{
  "tie_word_embeddings": true,
  "weight_decay": 0.072,
  "lr_head": 0.0045
}
Each number is 500 + 25 x the weight over its row's rms, rounded and kept within 0 to 999. Layers, rows and columns count from 0. Numbers have three digits each. The size before them is the row's rms in percent of the matrix's.

# layer 4 attention output (transposed), 768x768, rms 0.0806, rows 261-288, columns 0-255
099:493493523479481533497531464513530520491507471474518447509530509545537506531464502474502524480542558523517485537481512510518540482470539512485491530485516532498500541539513504509517549490459497502490490475532476515477530526481510496468505511465556472524505513480520508499482498547445495479496531526502535500514519508487507485479466486485499526494520515471520481508482477541547511492503511520514481519499490495543507520515476523521526502545486451497498464509518522552503524483504524504528528520507475541439501511549503492560428495524507478514481483518493479493518516533486502495489491539493507511479524533486507451500483535459510479533470482507499478500482460446522519462522462486531474514555518479485508508519473531542447490468467533499432467527466495482538529520476514
106:510469478522491488476481469502527499523505514538497528559513475507468494477512511516561490475507469517469479506500466534499495519468485525556451486513474513492507486518506493499543494463475485512562519490548508518477493519501526496495472466475524495509507509496534501518510494528501501520459476488508483494524480510489444471532467517470490485510464466474492516520489493539516460481527510533474498497498436490497497522503504520502511522498513498497501449465492468498517560550492488483475505503467491522508495497489493488487508483513504474515506517490506510448465525473496454548513447499443462511496549529506487474489495493468462510470494489467501484474477519545533521516462498492515489462493518503517479508482490534491502506466526476555460485486506517489502467556500550
103:467493490515537476507482515481472433494484519452498518487465465459512559498525483508490498480532510505496527455507528457540533515510521545475507481542470501503517529477484546486541532494473525505483528474473470487481523512507507490510505496556501501490467532570532475513494476442502533478506517517500456509472569500495456498511496447484483507482500484519513511519470489496487527481523485475522544493491518505537495489511516513521547435517487475498457531525508527513541558502498523490444519511473500498464497532495530474509506538521537469534438483490507506525507462482505477505507505465503509526512518484523512503478520512500465538468489498497493446531483485508523534457472493514476486496504550524526502474513482495493458455498485503450516446489512506479477488530445501
099:508514520493473460508468465494553518509437496440494524501501518495524495503472506465506491491503569501517509511484461484459478517546515463539521497502510450467489530452452505486496518527498511437529499521504480511502509470518489521492504485527535497546501505530496525484487529522471490496480444494554488498515526501540463494483512471531519475445505553533529516535483525485527517492510489507481512474535511492511518549475563471485530492475491474529502523507480477508466519528513540469470508537502507503451507448473508499525506525506508499498488468494510484523500520496485491481525542495503502497519481478535490484538538516460497485480461472507472503526508490491528460507456482474502493547460521459482461500541551497490492514508496508548528466545497514525498459432526496
100:525528538502547520499505526488524523538505485511542511556526482518540523475498445465509496523502475471546494453506502458509470551479525501526543453506485520507539503479465550480498497521487515498481500514475517497496505513498551472455497506495499449536514485512512506458512478483492506456479482460514459496494503544472525493517492516532515473501474490519500456486506474522453500500550505479467518497496477553525510510507533483532572530526480494535487535505528503508428492491467523489439486511503500467491520511553515494510544508517508509441517475498498494538484513487483446462557452496528450500471487501516522559480504469498480503433499488507523523475504500536487492503553504494480470474461481486520493522484431476496488442489538501535512520517480502492497477505512493
099:477481480517478525508532514533525503497509473494527474506455498494460491445514483497501443504527488518524507478503485536428535497533564519485515501559509484526507479515558526477506505439524500501457471516512516554519525507488487469486514469471512536475511480483499550531492514477496506506487533487513530505506500479518487484503512475504527547501526486490503509499547491504454503499489487479499525527463465531534535516529518513532480467522469547508524516510524523538498453462517509505498468515486494490515494530513506486529498504518437505492425484500471478486520507513512503515471532486473493539504540510523486475482475492479478520515494539536467489449442520491490525521489561511467498472479548484515554496489486470444506468476495510467524455534487483486498480514469511
101:461487528482453514489516470518483461522499516520421499534504506504461501508463528501508503473527515475473527524468509499489465496506525546455474514470536515525492467503503471549503470560522461533488535496515518483511505454503513502475491480489496471490528460477490488510459528496488528478520525477492571498509531486515493509484462509453513537487476464456519498505461456515488547466479525469507468509481488492505499526483528505560477495499455480491480494502499513440523540494498497544493461552547492447555520455470510488507452512507492492513474489497518478520518458482532500525548524523482512493482510500548475513463490506460510491478487493545486545516492521532489474483506440522512484533504474477470512496487506541528484533540495508531523491483484537533440487523520528
100:550429528501488490508532501496498469524493462479504479509448515499484518528490494545478481462502502521506495484482470544450476509540455501541475497489511531490472525506472497501493503569524513435489494502520470500502523489505471490486499507500549511503521539480459441510483471534536516532492476483531506516475506469497544508538502507528482504495520475509539501504495528494519523500542497492483531442517468531501476480507507507496521527529515502481433491504518461489518487516477462540494470511493474449520485432543487484501510529534484469494470479501498529530504526502522528476521492518525511510512513481511520468517516512489510526501493502525488479506500526544523486518500480461518547517486493529493458516456529486528521436518522465516496529472508544460522467562535503
101:504510477531505501475506511526479523523545503527492498499508499502518523528497475495511530514481501435464492498537528514480483518511453504516513485490536530548515445449461505484507487483479541524485534509470469495490450547519510525504483506505511513480494512492490576507500513524540484493521497487527503521512554501511529520490475447512500522567522506500486483510469455509533481477462518512481502468513529501496480555535548489470490495516500470482497501493496517534499502483512546488459480498460520464504522493526503523504490501502467487540492514534510494518466522492498498498481497468463516490502497562487518498504524494482473486520527508492560484467498504446509484465507487494523486532489551490502492549502461480480486480498488534526546486483444449531522526477517495
102:490500467476466528459518449478506479497499458482466504488503498480493505452517486508537490485536502480504502500529486546493516525484511514495430518531486513526500453476523491529476476523482501480456510442510500551486483490561499463507540534496504509513495500512464455490514494501489515506516479504469496527414476511547525443523461469537505496504522499498513500503526526487506529500553460521521445510525485517478485470437509539470490471454467503493484496505510475531530470488487496534505497509518505514530508486490516518517540495456509502463504537464533519472465489489502509496524495468455470460504471501494482529505481511535511496468527496528510472500437543465487586508491502498480521501482515499474507505484470524503450503531480485491501549487456508469497530513472512
097:503510521483499523506529506475496508483519506502505510493539501473533503490490503494497488531491508446515504520526520469505499508436479513526503488487456528457497524476488524508503487508460504490563519453486535563515520498538487493476492512483549468518524461484474488497500539474481539518479449529561467534494495478504507553474509529521477504471457476468468517558474486493478517487488500457472453536489486522426532492492517503529547483541515499534486520536505449490479555477490559477532476501504469491552498540478524493490499483565521459499471556519476489540508500475466527478492460497485496456495477496484473499496501533483463509496495515533478474448522501493492516462472474467485492509513508493549521477474507517491508487475525514507506490518545491482519521453524529
098:513506482502514516525518489507505502528488473466491486493532530483509528496506476482509493489528486493500477495492489475476475490510490437497517515495469484521495495511485479489496509511540481482468498480511473475486513507462500490496470485506521475517549520500459507509506509490514500506527468505479518514477488512537474509553476505504543504523484526501496516463472518530457484440516490495501501533502547465509523466522483494543519549557501518474535515509466470490517478513505508475480487468472549500523476490517483534524483498457496537517531523483493499493505518517499456478475481498480528521548533531528507550497524483485482501478495501514480466475534446504480532502533526525551449499494484505522479487491489501517524488507477531499525515492502507482473527518520523
102:481477496502520528525474537500503458474514532455498516539497535486528519534524491451470468514501552488534506480501523504515522499518522528518500512509457477553513492498509498535498497517526451506483522557498468487492489474461483482547504522515531481553483508496546491520479516534514506531480504497509469490514515517512470523519537468497469492483531526517507494506464541524548491511514489518535527517534485508515498551514480503497544506473497524493511488458471519500527538513507481475508496543511522498495529470534489553468512501508489505497519557523547469492511533494531449521469516555472515481478518490512483576488540506495454517534522530513529488513517468495485506533500493489485473503506471517493521489505500524483459530482530520480496511534486471486481523468520496
102:500508520468450456490566494522501536510450476530505534478525477515522505472493500549495511476518509501483513496498511523490522484474525494511456496507527527531465489504509484498520487502471503545515516486489487509496485492522514511454518481502519514475478496561442539535498482550554510504497495490506513474505481516520487478536484489510514482503528522506492522517511511486514482441470472537527522486511493514486538509497504463497547529473483514497503519504491484474533504519532538479483528549549492520494486459538494512527515490501503499499517517521442486501507463502496513499467511506444517522487547496530521505488513530526533492511472462522510507493489511528503499480528492488515531535446530543515464484471540549507496522468547507505510472483506532508524507566483486
099:468498512485502552468529521516515482478491520459484499518492486525524502484508470517482531525517510504484483509487485568513468521495525541487516505524541532456491495525499465534501524458479512470484469500477490506539543504461539497511482542536500469506471482533510494472491504473477501518491543521521557480476519515532550502505439523520490502519528493458458515459506513471531520457501547518506499493505515542480518504477549496505496537529495511512502504484502536453492499497496553497433499489500466514504494497475524489441496490519490522496509490524513467517532456545491507482523520486481482480514511491517487461496498529475463511496537514466490524516539535503515504489536516495470465466565524494552539509482477540484482457513513469516500513498524468496455493505539479
097:474494442491523514518494444475461502489502460516493476513467488510526519472495517511497518473498536476478497503478504553493473502471498539477527520537488529467510495490488492467482475493483520505477477546499497495513493505477453494486535544470512515516470528487551446459547520512504507488499495459494497494535527488499521498480455466532483491474514492497473475527536537480480540469503465469512501516533502509501488431441484535474491519490484483520541520471536492486536492513559526486502516466473476492505492470516478484498522504490516466525461538522540488483481515484508541515466520534483505513520535481528495488465495490490498499500477500543490490423508478497460521491506491506495488560519548439505496464514518573461509512534494510489510496537491516491510509585490504
100:488481494508508492512479489514440518489529500515487498507464497495522504524482461493517497482546492550510535476510454504532511525524517511531494510502512499512541485480483495480470459493510487487494515446482496489490439483485482508500545479523505497496498497525484529504499484461520537545526478495421467510483462561509485473522475521480533509505525535497516475513503525499512482488529479483482511465510491506482493471492528473504474470495519532478518481463485536488471480496535444482495515445517506527503487486529524505536488445493492495505560513467507533505513485461530480542498521472532510480501491545523496436537490521537478492455530489458489516506496563482554509553492496518447543519483463536547515515534476538520491522527528454514518493481468479462553516496478493
100:504482522473513504545503528527475517468471549531530494515534488532514539483509492482539507520493516485484536526463432501485477503504515455511469451484523484509509497471499499488484525495505545485487463492466507505484492450501523508525538512474478489484522444481539462476518503501488484470493537492518491570523513530528494474510527495512568481489521499510505507544510480506484446455519534517516513484523456503494506488488547538459471496499468545552498467480474467505520509476522507496502527455486504538520477515490453488514488502481449515482538517493488480504469520477523477547485484500513538509462563515508541570519489507472514514538469541486469481529490533516515517530522477509500513460516549518482536498481489518479465509491481496523527512516489472487509522506512497
097:470481515539513465492542521488497538529514529495499486512488562509494535508508503474471536503499497493451467516514528516518488557519504504522452525504539507493493511464517491498454522494496514480510486477521517474496490510495492452553496534489513496494517450479568505466491495494464500525453477440512508496469492453505510491491491477474519517472560497517491499479438461473484495485499503474519509511532433536466518526510461489523488513476459490491482507448507495547484515523542490487486494503529494469496537492512486502473477491458513527473489480472531459509482493533468536506539523481491539500518526501493528499529521543445470475522469500498504452536473518505511520477468506530542508490552514499496502506535462448494474516528499451482527512500503468475486491532497500
102:503516502532475482530491477490568492513493536504496429463524534454520494488491571518445500522487570498491517492495518558486495486529504527487481541505505517472516490482502495552460506513485490529497490479506499499538546525487536507487507506531475510476534535480450491463522545504492502492499493480454525523491503483502465505474501495505512487459478502509510555490496490517502497510493518490466502497502497481468548467515439517500525511491486520510516499505501532511530542491522514503468490517510506529511490488478526520475538481506574520460522484525493543494500472486499518516486519432508491501532473476501494543515530531468511487437461492486482525509505504507472468483538549536516478503528493489513530498541505471503455506519511484533494534535527521500525518519494515
103:517488480531512508500516494560485504483504475524479508531504538500475490493508528491499514473493508510509513512472495514556532447543477498436456534478519493502504476459493479491487513524505453504538502529520490443523527528487502496521488481510500501487451509541534482511484532481479509515516453442515529514540509463498505530526481528532482469487534520516461488473509447516531472498511481506499472510487469529512483493489547459484449523521467489506478511473566503528536509504508496471539521551514543482463513474526476490518505506445480509527503471460486478529483481481501528530525513478500445484463482518517512482508489546509480461516508482495463508508501500508526490498493510504496461499452517505533465470483531529504518489506485479485514513543529496489531484483515521
101:457513499511522521521512532488499593496498533535540485514499479497496499538498460455513479501495553502518516506530497463500498475522491489522472502499489498485504521513510489552507537491488490510518486529494462488545466465530450497504517533528522483534520530486495515478517536464538536471503469467497487519488487455519525500510458522479473468503521539485539483488549485501497486500460530492483464505492467530493508494495499529481506538538495515553459500559502521527496494519467496516457535488523489485486514473537457494516535514527524508505467457465482539506495522496545528502476525524468492523497464464495510474480501468518482478499482491456497508519463572481497529459485495503531532508501457523511498474497537464487484541520528466540500523504495505523466516510475550
106:492501532450482509517511472540500516483512493524526528452550507471461519476521484483518505519522529475475467522531471497492522520520484470481462486507470498522542492529481500533496515487547536455457527514484551551477527544498482478511547513517518500570509471491514478544477546498516512445459469499448505493455488504520486501499432517484477515488491472524533499500520535513506509463480533466506525518488513507430526487492512523498490528478485510484500502529476470487540503541502442445480459506485419476530493493478494446507525503543464468470523495501470495528514495475535476454516512538497522485439493468492484550498487504519516508474495461525551490505453521466496479506515490527482470542512554517507513511468501470537512508514503547513483505504459560484546488536519532
105:504511489511502493527540485468520493486480464463502443517442516482481484511516509477547491505452527493475459506507537444481537456476515525494475545475519502526473446471437454531479534483517499514502506521474458495539498496488517526494527480510453512487506475510475455454512486519490549516505505536493499483518507496521538513438481473502513514477521495483506525512493531482500455530529518509482506451533501478509528512500494524488452523511516522466495460465502486475542554463503475517495480522504525521516492521473487497502517456511507478486524522535484508470516475474498492518500519471526483492448490521539524498491483507507510567486507470495496498513505487528440490519495474535513477484499495504525474534502498504515509464463465518494488515523471551517534517487512458
102:536486475470455488541498484465515471495494479460509481474516533522475518519429442500507536494537478474537516469470500523434487489510506536441527491494522509501516482489486510517491499551470537512483481515471475496518496495502530498535536502486508478514531481526510538474527499526507510486507516489458509460503475494484521504480486508514535504519513501509447471517509513468477479500527511516491550510507499488473480512481529487514502528473489475476500555518430508509490513511489473490524532464468490488515532479492512533514490481491501521466496482512547513455548560465506516489508489503551547543458440481480548519514514498493501507508511464530517525491498492476519522531483499545546489495501476529452490512524470506510490508497496488500500443528505493491544493487471505
100:459483479485497495479474479471477521489520494512493478465457500503507503498485492532533462500524536436500485450439481514462514532510549484512503504523536506535529480514511550507518494514501522518531509490495541503531457520503491480505512530527468507539507519525514508502499511491510534537478526468504496455502534520450491504476539508487425457477511481483551456518509446530543474485487525465500491506480519493515504556494507513495488462567505519509442515533504492474524487499541522498428505479481477501491499464459490515530464512468506499524498531489499495502485478455497479440526503482491488455460472461510478493507523468496471497482510524472491502470517501440498480515504496500499496501522564460510480486483496500532448505511503497538519517529479468524507487475497510
101:527540504517490469462530523485528462493519536482502464512466463520491513528512481531501488532525508501485499560522493457470525506481469487489470486445516528487462530522510480504506483508482533458515527526471522519466518533511512578508492514497491495463503551459496500471488517494501495511528495520537492517542504471493515515477509489476511450476503470452515511493456482499529488499497494519475531516453502491532486525522504504507527495529494508504479441528497518507486551492486483476510526499505560476478487472487498524470531516491514507480525513559477476526486512470472501491456531492471521481533527541521546527478492490465525518511465526494532476550489506512484511510507477480519471510479517511515511551460440521514531505561481529491479515509495509520479462464501486
100:473504474482510496511501527499482496464494511493508486501454490470503500503500485467531469503517514522512492501510485509506529470480547504481493496489481498500519445486527457513515512481468494493499501499488496508507514500477470446493492505528543502488494503513531507522530486496489485550470501515547530534529504536478496458518515505532446480484525464497521509555507548505469526478516470498528516540512517533488520523484502473504489522418507526479442494475488504490494484449533455494505492484484507523498477546493473472499485492542484482482481530513477515517541455489491507497495494467520514526484476516539490489496541488472445520479529501474501536531489496507500497480501532518471504526479519515473490510563516528483493480492511449488535514482521513460486460488512460
# layer 4 attention value, 768x768, rms 0.0914, rows 262-288, columns 0-255
110:537506524500498495528507525495504492487494536459498493495486547527519489470492524488489497528481503473533459465481528520519503527523485481489493516487520528511488524498510494456535479543487535456475506512537510490518495492481506492506455527513482487504539533502490519481518500468498548528490490536491517453483490485498496521450542506485555507494479527488505517475540505461503488502512505490498505514530491505460519513499515486509555499519489502503502505481529494530488422516485483455490492527535511511497544465508528483476503483495470486506522521496479470498492498495477520524500489459507572548498480464480491501505539464526504509538503458477491515479529523497484523530546461491480576495469446463500512591546492514481459525466471523487479529526513480499490518498499504
102:553493481486501558481527520478483513492496494478495479476477474533518481526475475501484537509490498487482521483534471506503500499464502502495526470464520529493524479534539487508515467551488483512512470494451491499517484508477524494507464520501479484499524486527481504532502498471498486517525452481500538472525501535505500515514507479529482521496505519486491504496506468502470468534491547503560442476502436457494535519526498419517537516502499516525511484528454504519510513497509489515517468510489506505501466460530504521499514465460511515512529517439468485493541509532508483500511470513488538496560494493501511477486476523472505465494476543495492507479531483524510460544511488520531484518495484516470476541527501497496495510465532514502535515476441492477488506502491499
102:495480507495475500514533503526486485497493506466536471497496472506489496500470457534501485535466487513485494488496512502508505496497502457473531511501478475503517497522536498527463498463481511500474488545439493505497496506514498484497475507477535490437476496513542472531503490484537501475520524520487513492497458493494531486492496490519500523533468450505493485475466498514508515505507472480486467455509479481479521474537493508508472461500504508509441465521498448493517493508489481574527493530503527445515474513498459489517524499493450463472439518501519492500512456476537475545478488474520512484531512495514490470496476517512510526535513525480531510539493501516477486477532489504523530469488515474481466507494439521497524491503485542476494559501502461482495515489482498
103:494449480506474483483514492515501496458479518548467523495489483488475503547526538512473521506485520481485448501549550475513508472489511490469485514471521502526500493523487436482521495442495492520471475498545535501500517481488503483512515470519510500478506489489461498564503518495487460503530511490493511505485484502525521502458502493505470469504493494515484486520473457437540559466477488474561464519522508522486473495518513566515487460486497503517471474511488513478517542517527537485503520483506502485495489517486520486469523462504481461510533506522500495515501541503477532517551528488523508524490530509507521490490498546524506446508510493498534496523497506443492513495509517462506510504492528511522534484493537546528549515490513482493513481530479510514516507515520515
102:497478520474533506476515495493510476522478466564512503488541508523476479504466529488491476510502512505469517525530509480517512489490473488526561502474460486522458493509479501536535510489513466532508541480472546524516481539502480545463485491499526506496540536485510476505479491494529517536493473494518503483510471523494475490459524487463462499485501487507550488497459518500517514567488535487491534520493460484515516531510498535470496503440556511509515461492463506500520538483492504493517475539530544515487522491516496523508492517485539508500566456496554479508472506507457543488521472542502483487499549532478492542509540480533492481499490463459498516519478521498508500485498501518518511489508490494477434522475500482494501484512557478473513480443502480489485481484486473
106:522495472506516510508497535490507540471485521508510534526501514523543473479539520516551518489516528494501492502508532493504506497483541445515465478538499520520533507522530528527461509495490544505502470495537475514501514524508493479525521475531478512497466525486496507483527490500555515523500495445480480532484489516507535505530477538545500507498474505512474513524529528511459453565497479520490512502502530534534490484526518471488501473464472498506532527473533506483461480536532494501449552470484511511507481516480507535460504501495500522489504511532446500505505538511488498468510496504470430461488530506500494499538531495472528563510563461473503469494504464490514540503529570472412505497504499525487540485494516437511468483463527550457496489538517459503483505505477536
098:518532530452498462564522472481493534511527527512507484512519516471478513520537485505492494543468548479472487509518530512498468517487513519494481532458493498553476517513482438503521462510498534496494491489510527467502508512534549523494489518536485523493462505507521502527529504479489489469461491486508492486514457543503494503457557495530497485516504501484512484545488451502488483485503486509514490487508527508462515496451508503503497515528494525495536504514490504457515486529496512520459511506457469560466509556489513511487504495523467541521533522443479504519515506518497498546513489496469515517535497507499505508510480471521534490489521518489505496479496492487499481516517500524498489453475506526521527473528495517559477505485479530465482504499488516460479489524487518
102:492487504551511490513512535513482514507498472520456533463468521489513522508483524501480481519511488533555477517523476479536456477485475490538482524469501523451496512478505507502491504528473498529512448498516446524495522528500451521511529481524505529504521429524554486499488449499436504486508516498484509484474496490491513495510491512545507456519474500494552513508491514475467501508508457473507439529466517523488472504543461484507479528465481467538472453502471500485496489487510473522517535519501467494450504545499486535516510508522513500499466468508519493526471482457513517499559514520515467501500501494514490514507562471502517514457458490535520550509491515524493490523546481497479531492490492513494540469503498526475517529528465457518487465538474528472527490506449513
101:513464523511507511494501537536534482501531514510514494556485440472495487522495478525484522518491501502475496539461521547515510512500520505494495491460532473523538486512463468510481495494504480501510479536475509487488487521481536446522484436508509455497469492510512477504468517498530493489463503496523469478495521496422495522433501509500472517479561520497490479500479470501522474484469511522477546461484525528518470524479518476521534506521548523469477495474487511522475524489447514476478510458483509520450482443551480482481467486538486482529535507465502489478524470496508496523440512489543522519516504500515500459531444507491515493521486506464520498489510518490526494527494484488505482516487506497544540500546542503472493483493479486500539515525473475538481535475486487
102:491515489514496481490442557532505488488540491492505461506470537505515479468521497514457489484511511527510484457507452540569498494483511560502483495484509536524488497490514443440518491492487482500507479539513475466503512517542489486486523471515528508504507504494508452504502509542493478550468522507495510472496517542539538470525493484527500496486512495501483440508545493509496499516484536461513509471486518507503493475507464518531480450496546483502531466479479505491502487464522531506468523530484510476456485483481494495502548480480491499514524476437473499489473493500559486510505493498501504506462469524457496499500480486479500484485499512520515494460454485469511450526535485555499479507436524538474496510496522520519466506531500485484511493445477517484516454494457511
104:517517514501497459515535499501521509503473496487546511504528479536454514510483518511461521507541510533463503463486485525506504510467499536523509478497539544465482439514529479569550491474464508522513485521481494508494509484526455546485523489493502525476472471502558479471491510571534471520506485506534519502491551509529509482469511484491475511449508503484514495527484531456521536503488478540481504515514465522544477504495471492506452482476517512524499517514481486514496527483502540468493513474470475487537484483503542518478506487488479501463491508506510479495449480477530508507523525525490503507485519513508494514478490481544525534520505491464532534526505488478467527526508479519455553515500510526459483497520464466531519478486544508470519504511498498479487481509454488
108:515534476425557475464520497480514531485507437534503480474487468512533513469513523505566518548505507507520490489498519479494484511486508527464529503517525490505482506473513498523538505502461536512483473489526478490557566487547502547474472564513459538501500520484500519498506427520493521492492468538501551515506497465511506467499460469461486506486465515504522506564515491491495493481459460506496461507496461498483482521523524516573481509518509458478467528513531490512504504515487499483464517483519531527482507493538510502486433491524564517463480513479505533496466485495473519489543469487480506491520470509481480502528486486508499471488520472494507494482452552491510472477480523477511519483491521506459508509496483455496554500469471484485545486539503513537459544535486535
103:520520500534516484543481551456511526495494539482481514492525499533527498531485518480485511511508480503510504493505491489502459486521512506513490503514495495499528512476475467514516503501474523485466469510490483517546503483511448494522490514501516470477479537533541490485534475534504507456523483523507477486524490500494569499529485551517504495482500521493529491473519500513493515497531507471506495496494554505516495513469550486481482472505476503497441507509492541523480471516454481495528506479482437511504512506491502518484512549490505543519479547525529529534452509518466502524542495487515503462535501560516519499525461489500544529503501505489512495483538512497502491495507490504461516460533502490502492519519468429484518506486491533512459535489511464488463505500498490
100:477495474517471392433507553510513483519536498504485533511543583521452450519516479541498486471512500480473502532518518446504496505488504525456522528482517452474491480509498466507511568498506524497537519498498505514484507487508490488477551460439479520546514439439469470538460454529494494463506472463532487483517450506514464499524494481506453505473481521487524520485459470498444512519511509481472485447530500464531506521535493503520469469515515529518484484516484472512483507546510496514490496515482523482502501525486478494471528547503519507524483541467500537516460519507521480517500537540486512528481528485511465517504514518489509526456466476511515518554397509501490513519503516480534494508472469467481488521505506490505485491492523528491520525516498497503491509511524530
099:567512528472500447518499519521493500494469531455525478520462498486456515497542481495468514517482528459502491466513506489498507502488473523498476502495502491500507486470519506524490527538509503519520500482525517515482523478473547467507533496556484500509537462518507498548510480472527451537517501537481500540540448487474502450512500517485520513477483524506549486499473474465506522508510551514491506472508525481510484584523473481536540479552494502468525492490536493516491543490488518534483464501516522472530517524508478535540457517481492510468470499468478459559525515472513497538543519512500461487520483472541528481479529487503519518511543471475480508506496542506508469522469481489498465484468523489521511509481473516526515515527505494481517529458533497451474511471487521
103:489521505523537512516508511519512467489518497511508516475549491512500484511502534467497485548522467482508489531501515514486482544445497580546474510506523436535477477540466505503513444510505465486508490503546484527527503505515498504488464513502481509439507483495504550462500525491461520478470511511562473488459489486498510544535491496471510516483490462509491545495463485536530509537516501487455513520482509504493523501514497467510486505531496491522515538525529526491485491500483499503519516529489482510519528447487490461545555500477520510524508530473494505456485465551509488526471501513499504505462462434503520502507463502498485482485494546508492511524482476531480495460478457504509438460526542513511469490535500471518518503503482516536510518524484548516502532481505485
100:511520503506514474463475477480542505489498531545486508538489472449457506493498470465530500472530467488519475498530551500532490513524526512482528494496491515466450475494483497544495531517508501462500488520540567515510555547495498497491449484503470540497503497514464484462492501505516520497524506511515515507491506508522489498546427502494488510516433461498510483496516496494526512538504493509471494493470494493502460531491482498503518473486474471523493518513520508520500496532499544460510480548525542475529482497502475507505520450560536478493466456468505458445528501535530473481474506504532520485534489500461505511539553500506494449466542495453512494505496443485488534500503539517545528502479448516536442507518536532518518484512459525498482518517537550509524510464478534
099:485497524482505494506481525511472525517501495510552510512502510479523556498505482532492518524490511471503484448476472534496472516494480486502494541487549511492489520518514494519505510549484517541473491481486539512531522483505497510462517486495521527488459521483500531535505508545500480474489510490511495498469491514466536495485521553503512454520469518526513513524518508526534504509557474488451535529504466441500482472547548504479510477521479486555465503539495539515492515486482537528493533496453533503494484497479541487481532487459492529482518499496458494515462510484506502477469518451468507527474539506494456529472516497521540491485494512527446469463479485467507497544520518531499510502446528473514521501522499494480479502494547473526492498532462479523478447530515509
101:537509509529498473468491508516459524471479483513495537543489500448504499487530470485565547479518461470555476480528452530505542504501512499498499485490515472538483531463476505517509528509503447510481495540489521513496468483477490476493488507523479457568517462493440491534514504492542482511525477513501489515510482481508521517485467506477536474503529481497501518456446495476487465481459483538521509523495512505508493497498525449496505523534499523531485479487486524498494497545510512535464516498488486464461513528500488480527468528480481496470503507505516522529492535526505497497503510496539485482474511477516460498504471503545480513517561524508497505430504448525485496472469487474473517494464479509505510521490518475526560524504531455478508494446556493445510495518496455
106:519483480486513487465469533448471509506484474489502501461497472521494471476557515504503475500528513478474497497501472475498481453511506547494477514531500518516531511492531495531529482494484489510503518503503493516405526521500521508482473547537483534547506486482518528482528475523486520475529534521460523498459489496481544475489463487510530510529486539493539498562462549511533531521494506473484550494513530478489495483479457523519487455486561491524479497472483522469527467475508460510476478486486530481525529498560480508489495533493503512537479577526509529514524520470517529536515493489497502487536492525493510470436533513496486523455474486499488508491510460544501487529548515501480492511524515484537483495494489492479499522472524486512536499463531483508556473486477446
102:527481549512487492492484503531508469489461529495511512475474544505453457530495495511477533549489452474550500484540524548461539498501494489503533485518459465513454534502509460523477498454486461502487456503512520530448494493503510483470467496468497465484545499497496556503507494510507485477501513441481469513454528518530495505544469494500548499524456492493498515514516492494519458441495460489510524484497497487506504463499510473493480493496511543467479466480530500499500543492522500518469517498494470486565488513455463493492567489505467513510531508516509497491495465506526500474529489468460544514524513455517498515469534514453559547508488542527497489482513514506507469545494449533476473506496546478500497514508548515496487526520486494518485496531505477464493481508521475
106:468528488535553462460509503512497537497455527483486504497516506495500499487489480512447495478501508528475514511481491469485487508492509509494522479468481490533524457469522524470468524508470456509473520490511505519478487494481519477495523463488508493481475504493535486494528472445485497553519503543524500483487516483486518493515518530512506528476493525477452524514539515476540501519530486480506528545477505517508540504523523489498478547551526482506474519477544483473471525503504567497499545468493506522543472501486522525510510499475467480487501479482514491525516502504473503514513483519533497566482490494511473485480490495440494509530508461525503531525512489504487514515515526530510538489468487520569491520512472496506472497503528514474550486497479519459553467519467490
106:474503506534493525489509481503479505467525565519484456464471501510501513527461507533491503492545492484492484507515471518492464504485479483493499463470469462504514489513507510470508497512479514491503534466474540468424488495495450484506484474481539488539518476504501489506522500543514455556511484494464462515517511474486501504492482473516509497512504519453514483495512520548509506517505488524513437522470481523512490482528508521491517511539488477525493509466493451509491501512471476469508471526494483511491485520488541451520510512490490557480463492527497521524522444498503491494485503508572482498515485538469478505545517429509469487514493535461524498522522489515537516486484464468476478505493483503488507493488481457526534522503527499493559551495530453482486519494507529
104:521502499498516488480467481493545473501521500497476522453498464494519502449519475463466525514507500518462486512481482503527499521432505476474474477474532524492574551458529507503488505487482501485517492506469545528530490484478487494481527516498508554471507513497521520517494504519485485498528482483515497538460505522455529476507532466515509467510454524484519573498506506552496520493539505511517449526507510489493511529470525531499471499509489480515494439457546465528524502518487504478484507513535481490500457512494485495494518492476472467516495509486475491491479464498514510482509517446482496465552521500523507454485525504501455455488535495468496506538447508512470513513540484479477521502466504479501549486493507503526462493520488490520544521455501492505480491522488480
102:506540514500519492443495492562474522488468498512518494496456510556481482489498470529493545518496483551515496507503506475527515527471490471499445502451509464477486505497504506513504516500502467512505463486496477507504553473538561535509502508490532488507525497499520509530511474480522497473536494544481488525528521487574501520555474527532560550506545496530513521479533505495484514481514514500506517516521496515516501453490507485493508487475502487537474506508492494553491525519483482484494523497534521487530543486511516472537495455496548495463488482496534538491525519505477490501465475535525500513512482499482508458552507508519492532482506439454549502467477496509505531509473477531509522484503530534493493512489554515509495506503493493491468515503512500469450532512502458
102:492504438548472511524516547505482505511515432504536457484511505487505527438529461481450501517500475476544539474475489508515520509478514502520500493472478524473512473499546497435466512506507433533523467515504504459495521477504477454494546483528524493540469497488523470493525475523513498488474528526488504457522458510511509530487514445519475531575487493478509476529510524512444477507501557505487486522513458481492480498469526490496490527484475476536441516469501519473539520495467542570510454489463521462500495564513507485480467477571487521464497510503454519564458485515488554514516472532467536485496461510497454480500507537512507496535453542530503470507545513506533489479500530513498504516497466513561494504514483496519487491512478499511490516498485493490525549516514485
109:518516487510466503507495472500521492511474570510483510483533500489520522480464484540508541497482497499464521504481530473502478512516534457528523512498472486512496480512513530497470472522513497534495478501536511512506505494497482541511509493469523546501497489536477505538495490485508509506549523468446524515505478492515482514476469539515478529460509475513505544481466468493517458487517536467513514522466528459512481496541560552496501531509484466477512481490482506548480503551521521489490522512496492533517499460556546491501476518485501500507494479444506511500533496500475495492480470512483466505487521459482522487467541489522510462545503493544495481464488539466463512456452481528472480499530457475483514501454480477526496505497443534491509489472529503519541505497490534